Weights of a small GPT-style language model, trained from scratch on English Wikipedia.
Size: 8 layers, width 128, MLP 320 SwiGLU, 2.46M parameters.
Each number is 500 + 25 x the weight over its row's rms, rounded and kept within 0 to 999. Layers, rows and columns count from 0. Numbers have three digits each. The size before them is the row's rms in percent of the matrix's.

# q: layer 5 attention query, 192x128, rms 0.09, rows 0-46, columns 64-127
# k: layer 5 attention key, 192x128, rms 0.0893, rows 0-45, columns 64-127
q0 083:504474487477495539536500540448458469530461470500509484543488475504526496517508481479489503507454532499536536493441497481440519496507514507492486486499488513500519508507532507523531492504515501
k0 075:489510531494516511441481472519495490490538528520535466455475507482532548460492521535526514511516511487488491538501490474446562500464494501519510535481504518521498537471534538492508519525525504
q1 068:502492476462506539535506540474492477518487456520546491508500525487543509521497471479497521494446531533470523493482500542484481461502502491514499439507503487506491514509539488484543497518526493
k1 077:516534475454509532471433467504507475469515536488515501484475547494563526446503489530498495483524536467504507507555472497481540509485488507503491543514512488504486516482495506471480533504492476
q2 076:513465522548473490539550488475508476514471483497523499482535495489498466520498527487505534506480501494539488481463500489451512518489529529515518489506490500498547503492499493466466507509484496
k2 080:537532481488558529470502484521484500533503498497474523510510527497495512511485479505484508476506488542466466515514503426508516552507503490469494450513492510483511450490513513496502465530516465
q3 079:508472532475475542530495557511480469531462468462520461495497492486511515513473483496528502510452505529539512498483499523461502497503533518525518472510479493480495531504495490494516515540497488
k3 075:530542516524495498486496503491473514480513540489495473512492525527541527486519517505504503486501486489475505510521491488509508482527507514524530486452523498481522496502514473490482499521562507
q4 083:483505475492507487446481431507510520511511523515477510477488544535504482483483540544476527515539486457453517518534478494484532524469470492518502518515497447493495480480470518510467535485468524
k4 082:555527501476499498475522478496501502531497507547513506505501506446514508505504491495523471436507508502561463518469528474475472471476480531462470506525456519511497462483493534525500481509500520
q5 075:491512484467493498472520489495478485476488545531462478499488476494491494437498490515525517488528460486518458531530512499561454464494475496520459473514488500480503486533516459522506503503493468
k5 071:493484504474544513510507508529500532528534448477486545507549508478499496555470489485472480485475504462529545459485446539528498453508530537490499559516479502524529516508503541498543490482491502
q6 078:507510480475488544537468567513468495479499497452528488526516483535546508502499492503480494508484482516489527523509492564508521484485487540523542537472496481492465491532493513489511533482488489
k6 083:482544498462519530513459521450526512475495536516479469544509524505512499518509506514474495465537477501509496503508468535520520439504486462525509486519506493473465501499489508482443493491544526
q7 091:487532499487497474487531450494533494544507491511497467470474485502517510485543516505507497463511471457503516489518474501510508514558483458492516510518505476559504514527482449521495548524500486
k7 088:529520512470539516504501460489491474536527533493506520528501465495500443496487513512504496515489514488513497498488504498482508528480529526480420478512503514493512453469517504493533501482487502
q8 080:512509467496489464436489467496515491519512514498490514499488523520474517504513529518486500538537488473505446466531505478491495530527519466496475522528518499501485512523495469538519484511471504
k8 086:519482452466464455459489464483511505506531481509492504512467448457479469514483500537509489483521516448517496507481520493477516512497466504459478507511477509530522506465481496549519517507465546
q9 086:458496458522496467521519505486543505474502495513521505510491519490441496516540510511493528463501470472459498484511481499505499491535512486473492488520504506545541498479482502522498503541466507
k9 088:551494461493477420474498470477506473506480500501493496494493478463476477530479492500490530493496517463485505536496542455474470537482506502513492508495489558522521477487487517530494474482478518
q10 087:514478556498468564507507473511489498486521491526479493485498508499516477447453546467523481572524488473501492507479523524502534497458497514485516497484485493511480537491494474476497505485496472
k10 089:490525540507546537467511529490474455492528539457477444479517503501514526492511496509492508491530478487511523491553493510485542520491554500523471527529536492454463505524492495437513511509501454
q11 079:502491526485539507492502514483498545466483472493519510494485506497465519511527520526450505465495482506481541470541516488562510495527521528548510463492526455507496517510477491499528496506521488
k11 081:524512522536526460496545492513470415534523501508496512544499471494500481507490521536483495488496551482495487556524527515484473532460502526480461482518480539518511479503536495523493483476465490
q12 101:499482543534555560476467511496513540494494552492543460474487555560513476473504523500493532529487523509496509513521521460490524482455459492502519527472542495459470492505501519509449493464509531
k12 124:526530518458491567472507493509528476472532493484473484465509563478514493535528492553510507494546479506510529548529480516479541473505487496526470503531519453538477495530509520487496521501510469
q13 108:460483483494477443503510526515488489503528483486477527486515479511494453486548493485476497462500485519515505515477473510505462557547545534495524484480488464496494503500430491471513489519509447
k13 088:499508475530525517550512503518514537498516477486494487522484522476543513524485524472475555544548486501514479496468482456512501465495495497505510503493487501520537460556481490506447500524489546
q14 103:442489560473490480564522530528498487505516488559477497507454507477494496498511572514552533472524484506518505491524475498495505484506529505517507487496492498512487511455521504509552503483458506
k14 117:467518486516498447522514511435516498514520473554504496500471495521487474484504524512454476485510487492514468488464523500496488479569510533477488456492494516504499473500462504526483498474497520
q15 115:490501543527507547518473460462467492524509482462552533485501475486504496488517498505449519525492502494516487496508535483451512562483498517479497471490490518468535522484488501497479493470443538
k15 120:520522501531485510481542492498532516464522458480505454475513485482488473481497553501473489475482495500472520539477449489491553531531541498484526503510487474500530498498468513460491491536481517
q16 106:489494473492520449515518504523511500524533508479498509535515494501497466514548500537528519522468503529522465531480504495537464531537515510536497491529489546489538492520510486545493498485492485
k16 117:531478443472491479546511486485472501481521532456492520517507507493533499507514523514492508515479506513504462511485532492531473509511475502481484485482511487520565470491531514561508488499501522
q17 107:511464502473510527515505521455491502550499549519472479491469478530503534478504521509519495477497429511518492472468538490501489510507507511490496482482520502501502456514482500500505487442546505
k17 107:504495483504493497542526454476512496519490516484478515542517466507458487540511468499486479536521482509551501478490492528502537492508470507541521496489485511525466497548475501468484490477520463
q18 116:521537536569468512498534492516496507522485530478488500524506499532461530487491484512519503484497454496451494526509492502519504505535527483544493500509459509509497512484521490482458551520537478
k18 124:494505561570492525484552480495537457484482519492468489533482523492486508473488480504523475511501484470489454483561497513473487505497493505540479496505504515522498492496517491491521498537497478
q19 124:488507494508495498474484506501511511541505479480490546508515497486502517488527519512508499480435491493519458481511542502451539526509519505506517507525518510529513530499481468526520528530506518
k19 108:485524528492505541525496477497470467509520478490470463476523524468542491503485520491498466491496474500495497535507463501461539497507481476496534485497475474484480499493500500523491532507511557
q20 103:491478469528537525490452482499501530478495518500502519484481498488475512509468503491466489472489491514507492464521539479519496505457491506492492507486490477474528511495485530456475486493499527
k20 111:463509495530482512469459510454509507492470501491524486503537497482482464529507511496467499480455512469485503515521496486458550492542499505494529515501518460447546503480457522453480485509506481
q21 102:493502505501483485477510495528492481475472473479512524481544490504452512485469504494511494543557471520485529494499454521499467489464453477490496521480528505472524497512533511525504484487531490
k21 097:526487510500490478512516498512504492487493481497517553449503471492485485463499469498514486525538483541520473488478507444498458510466501485507473480502483536451549491487513523458508462500491483
q22 099:504519552513526500489556461524491519488515502489473497497473513529505512491542544516512536493492488476489454500530473478498546496489485488541485476500429507492486452498545555478495533472492478
k22 098:469480523535519490509565545473469485500497510510494502513467518534533491514508477464515464494489515473497480467515483520467515502486517499492530499469503478471487496519536530466520491500483476
q23 099:522480489483527537484457490514486490489515519534556513510462505469519528496504518515473471498488516469453463497562555518444493544453490492485493513477537485489509443488484519482504459441480514
k23 107:507489492451485507546430490508494531492486525519497537499500492499490481524523504483478469526485517510507521534518479512466486507520480520496541495468482482496505523482507522457523481479494489
q24 098:481499457497524507499453455482523479521536530483483570503522494508465485480509539530504501463481518530502494506527510506484489498518497460525489460497507523503462500500500514544454494483518509
k24 106:475507484502478466520474505508483471500489532508491576522539499467530492508464504468512480517485505482458463543533497486522556479512511452494498522503454488488455471527504488476491508466518508
q25 118:499488469527506456501500469525497491510508533511504531492546478462511516524502451503479506480498510528460453532500480466510426524508532542476490491520500508462524487499523500529496499546511504
k25 119:518492483537477502498514504545470545492528524462491513518534505487527468499474527516505527499513495503433474526474531478557484498508484511499467526511494513520522484523573504462466498520465547
q26 101:517491499509492514497479496492503505506465448470491518479515499505435539482451472495477462492480461544512487461500492509434484492538486501472507505463549513516528519541455475521448528496497526
k26 099:482496476475477498506482497508516526471476514476475520497514493493474468483489512484488485521504482551497492495475495457498509524549490466521525448519489508493536498523482485540500481521519516
q27 090:483493464503522511483514507461471503537499526549456495534536523465506517534517530516520480467447514488505506552496487515495505461534536489489465493524473457516469474516505510517547531499533495
k27 098:517504496485473472524479542493447523484535499527471491518518427497532480497492508525500486473482532479482499489505504551552468501503497495509527472490469509507437489508493512568501542471527483
q28 123:476500508525508532477518491436479529512506496487504478505485496476515472497503505480452489479527492453536504536520513509448543543495531464467514488499483470478486487567505495472506477467501486
k28 118:486478551514493507516512491470540521508498461519515470515510468488487461529508501492449499471513532489528585510486519500462474515521484497503517501473506527508492477523494494463525524457457472
q29 093:472514525482498528494495528467506470481524530548504521507507492466510522531509504538528519485487521471520505526515534474529530461481541502490483464554478464490482466525526459509528579488496491
k29 099:518479551500516498455502505455491494512555521477487525507492468468547498510514511505475483518474519480413504520512526544478447512507498507500493502490526514527474511476508504523506543455494455
q30 108:488506477502490487527507540486503432499453487464502506522510486478492540550523477482512502520512503494492494499488439495499491532498495485483470509488493534538519508468499482475486487466470457
k30 113:518524511496462546509539499479503469477510516472451482470527561502466500511497516509446513523540518482481458476472508493521479476490503496485485500509505514503504524487538493468484481479505516
q31 101:511465502514492470521551555528494484525536523442518493572503464550515473498495473480491506521533469481506489498503500509525472525519487538485514476507501530535492472543475498476479482439517482
k31 102:505518495532486538540541489514508455491499488477490525541481517480494487519511494493461519507521497496520487542507505493499492526483462512559489516507495554516509487548484486502458475490448541
q32 069:459529596492486529494523545503476504529484511514490502508512497476481484493497457524481493485463508498516507478468508472539502491478479478500477502477451530533501560501491535564494484482485473
k32 082:510489504522490479505520494487469514474496484476491493480495497498457506452500523474512503501483497515459519484505485476560517509469502500506552481480519547492526514525512487474498508522523478
q33 078:472508494512514462481521520513515484552479477516436481511479458461475491518502447537499488514485513506487508464447464449506519482497511475501464505497450522505532552498508490508501486496496528
k33 081:540481558527468528526527495469461512496490495478496524486480505506525476473499507459516530502484500494477507506486494506537480502502520484506564498474522511521491491500539477519472502513560503
q34 084:482500479496500516563481531483476469515490510519475507543497471474506514534506462511498486506447516539508500503457507501470503492509534494504465495499479517519489500456545508509544472515531496
k34 083:513493519529463497478494503494495487449480478466515450452498511499508529516484502487543512489482518501479545481500508479524512492494507459512552473487514534520531508485490491486508524509496486
q35 073:467487536505510517522513541495468517524471464548475454535479490468497537515512453474487498528478534528536474503479503497503477500507512510494485514487496555517531543518541496493522469528485539
k35 079:464455533521493487522501540520471506454474510499512478493508498527489502514484536476511524491495477495503550518459458496554520485485509492499532496482476500502531531491502492502447518502519482
q36 071:543487546464485538499449508487486521488540482476513482486508503554535479483485533503496475520494491505454537488502503540481501493496513534542530540481543476489481492553464511496497523500523517
k36 079:535518516475515527453465441486529466505468520488483502501493503513513557499499506514491498470557503449504517497546495476484525473490490507539452476551510466468518502536505505503485540531508472
q37 088:520536507521516484429535428496515512488524485538509501485492522493476515472545544519484490490560510502512514492505488456495512489511486455496471508508502478484501474486470504494484502473490489
k37 088:499521492456525516508494452497509500532539477532472502495534470480467460482483479510491506535472509538546470515464497479503460526523486518510484512517479510487497465534508505528522493505522487
q38 073:500470509552522513508478517476484473520469490460481503523522448510524480510453480471464485520506507492505502544444535479476516471473505509502475505501527486490515526542504473497532472530532480
k38 074:489501512491503518524478558505450501467482506478476522472499537553501483524495506473508490475516501515479511488545455513513534527541547477539550525451512504508482516475526497469495489490475477
q39 088:491506500531514462492476547539503499524507465478508512522512496511469486514470515474482549516499479441524503490467495521462554539496547501499514552508488483494552525528438485519523504487488509
k39 086:556492485485511462499511492507483474504469470534502504478475534460488502528501533515501521506526515458447474456511537498529494489496463512464498470495517508517514525452484476491501471516446548
q40 093:498532546508529505499492546503490480483531507526531497510469507508548528492526510504517492507512522504456542529516456533517518501507524521526503522485470463488448475509515530472523534480515453
k40 096:507515505486483553510471494482521530481481515507466475492498503474540469492509511520489515497516480522534509492488473507505496418493446488517517465515499486495492506499514487530447496486513531
q41 096:486533543496517477504484476486455538479477508477488470475468513510502534516503496537494518540462537525470534506591464497500514487500489499514514500490499500489463506489495525483488503470483485
k41 090:512555493472516551503457477490514499488521521486513496497505561491520496510504474520444517471560478475552511490476474481512528457503498476552525514520504448493529493506480504512488527581538499
q42 104:487489470490481540567448538497458500525558482483511521524508491499519446512505486471489449482448512522515504528486542524470516523515547509487503501489498491486501476494490507488522517506499470
k42 102:544498507495559488530504545502462490500469499501502486488481521532497538513501482507521523524488527511503487479528502519496463495474489510520541493501550499548496555450548467455517481502523498
q43 095:503464516497477430487479465492509519492467482536526483464482523504436507515435528494494520510490498462481479476470505487471535499496500494456522557478495523501573510502460498497475448505485536
k43 103:475482461540495441515510532521513451497516437509474493509500487502476490504498533505500520482507498478483491495543495461464497549579515485494480499505505518457469505507459524548525490492451531
q44 110:508463535468526504515468541526441514503501503513486496471469477514536526508529497513501494502468504510490491480499520505529482517459543527494531515460445449454491507453499547456519517493553465
k44 097:453510501507544514526506535509486511497485539515492475496484559543518502506512489479511520496531475514517469482508471513481520470511500475502525511483514458489480517493477495464479503480532481
q45 097:489518499459503515496456527457446503507461524501525466533515423478492518489551497484517508488478516502471533510506468522534507499466496491457538489472491469481499518485530530503524530485531509
k45 113:495550548493508560532500497502522511486538529486501478470523479513504514478510512488479517495505476526553537500502461460524511490504493513558495507517449491450469487509511491458463539525534479
q46 117:482526484480507455471501479497529506459510504550511496494478466487492526490512566532517518497563501509495483482506481477509458489490511488513530529508508466514479473484525503541493490514503518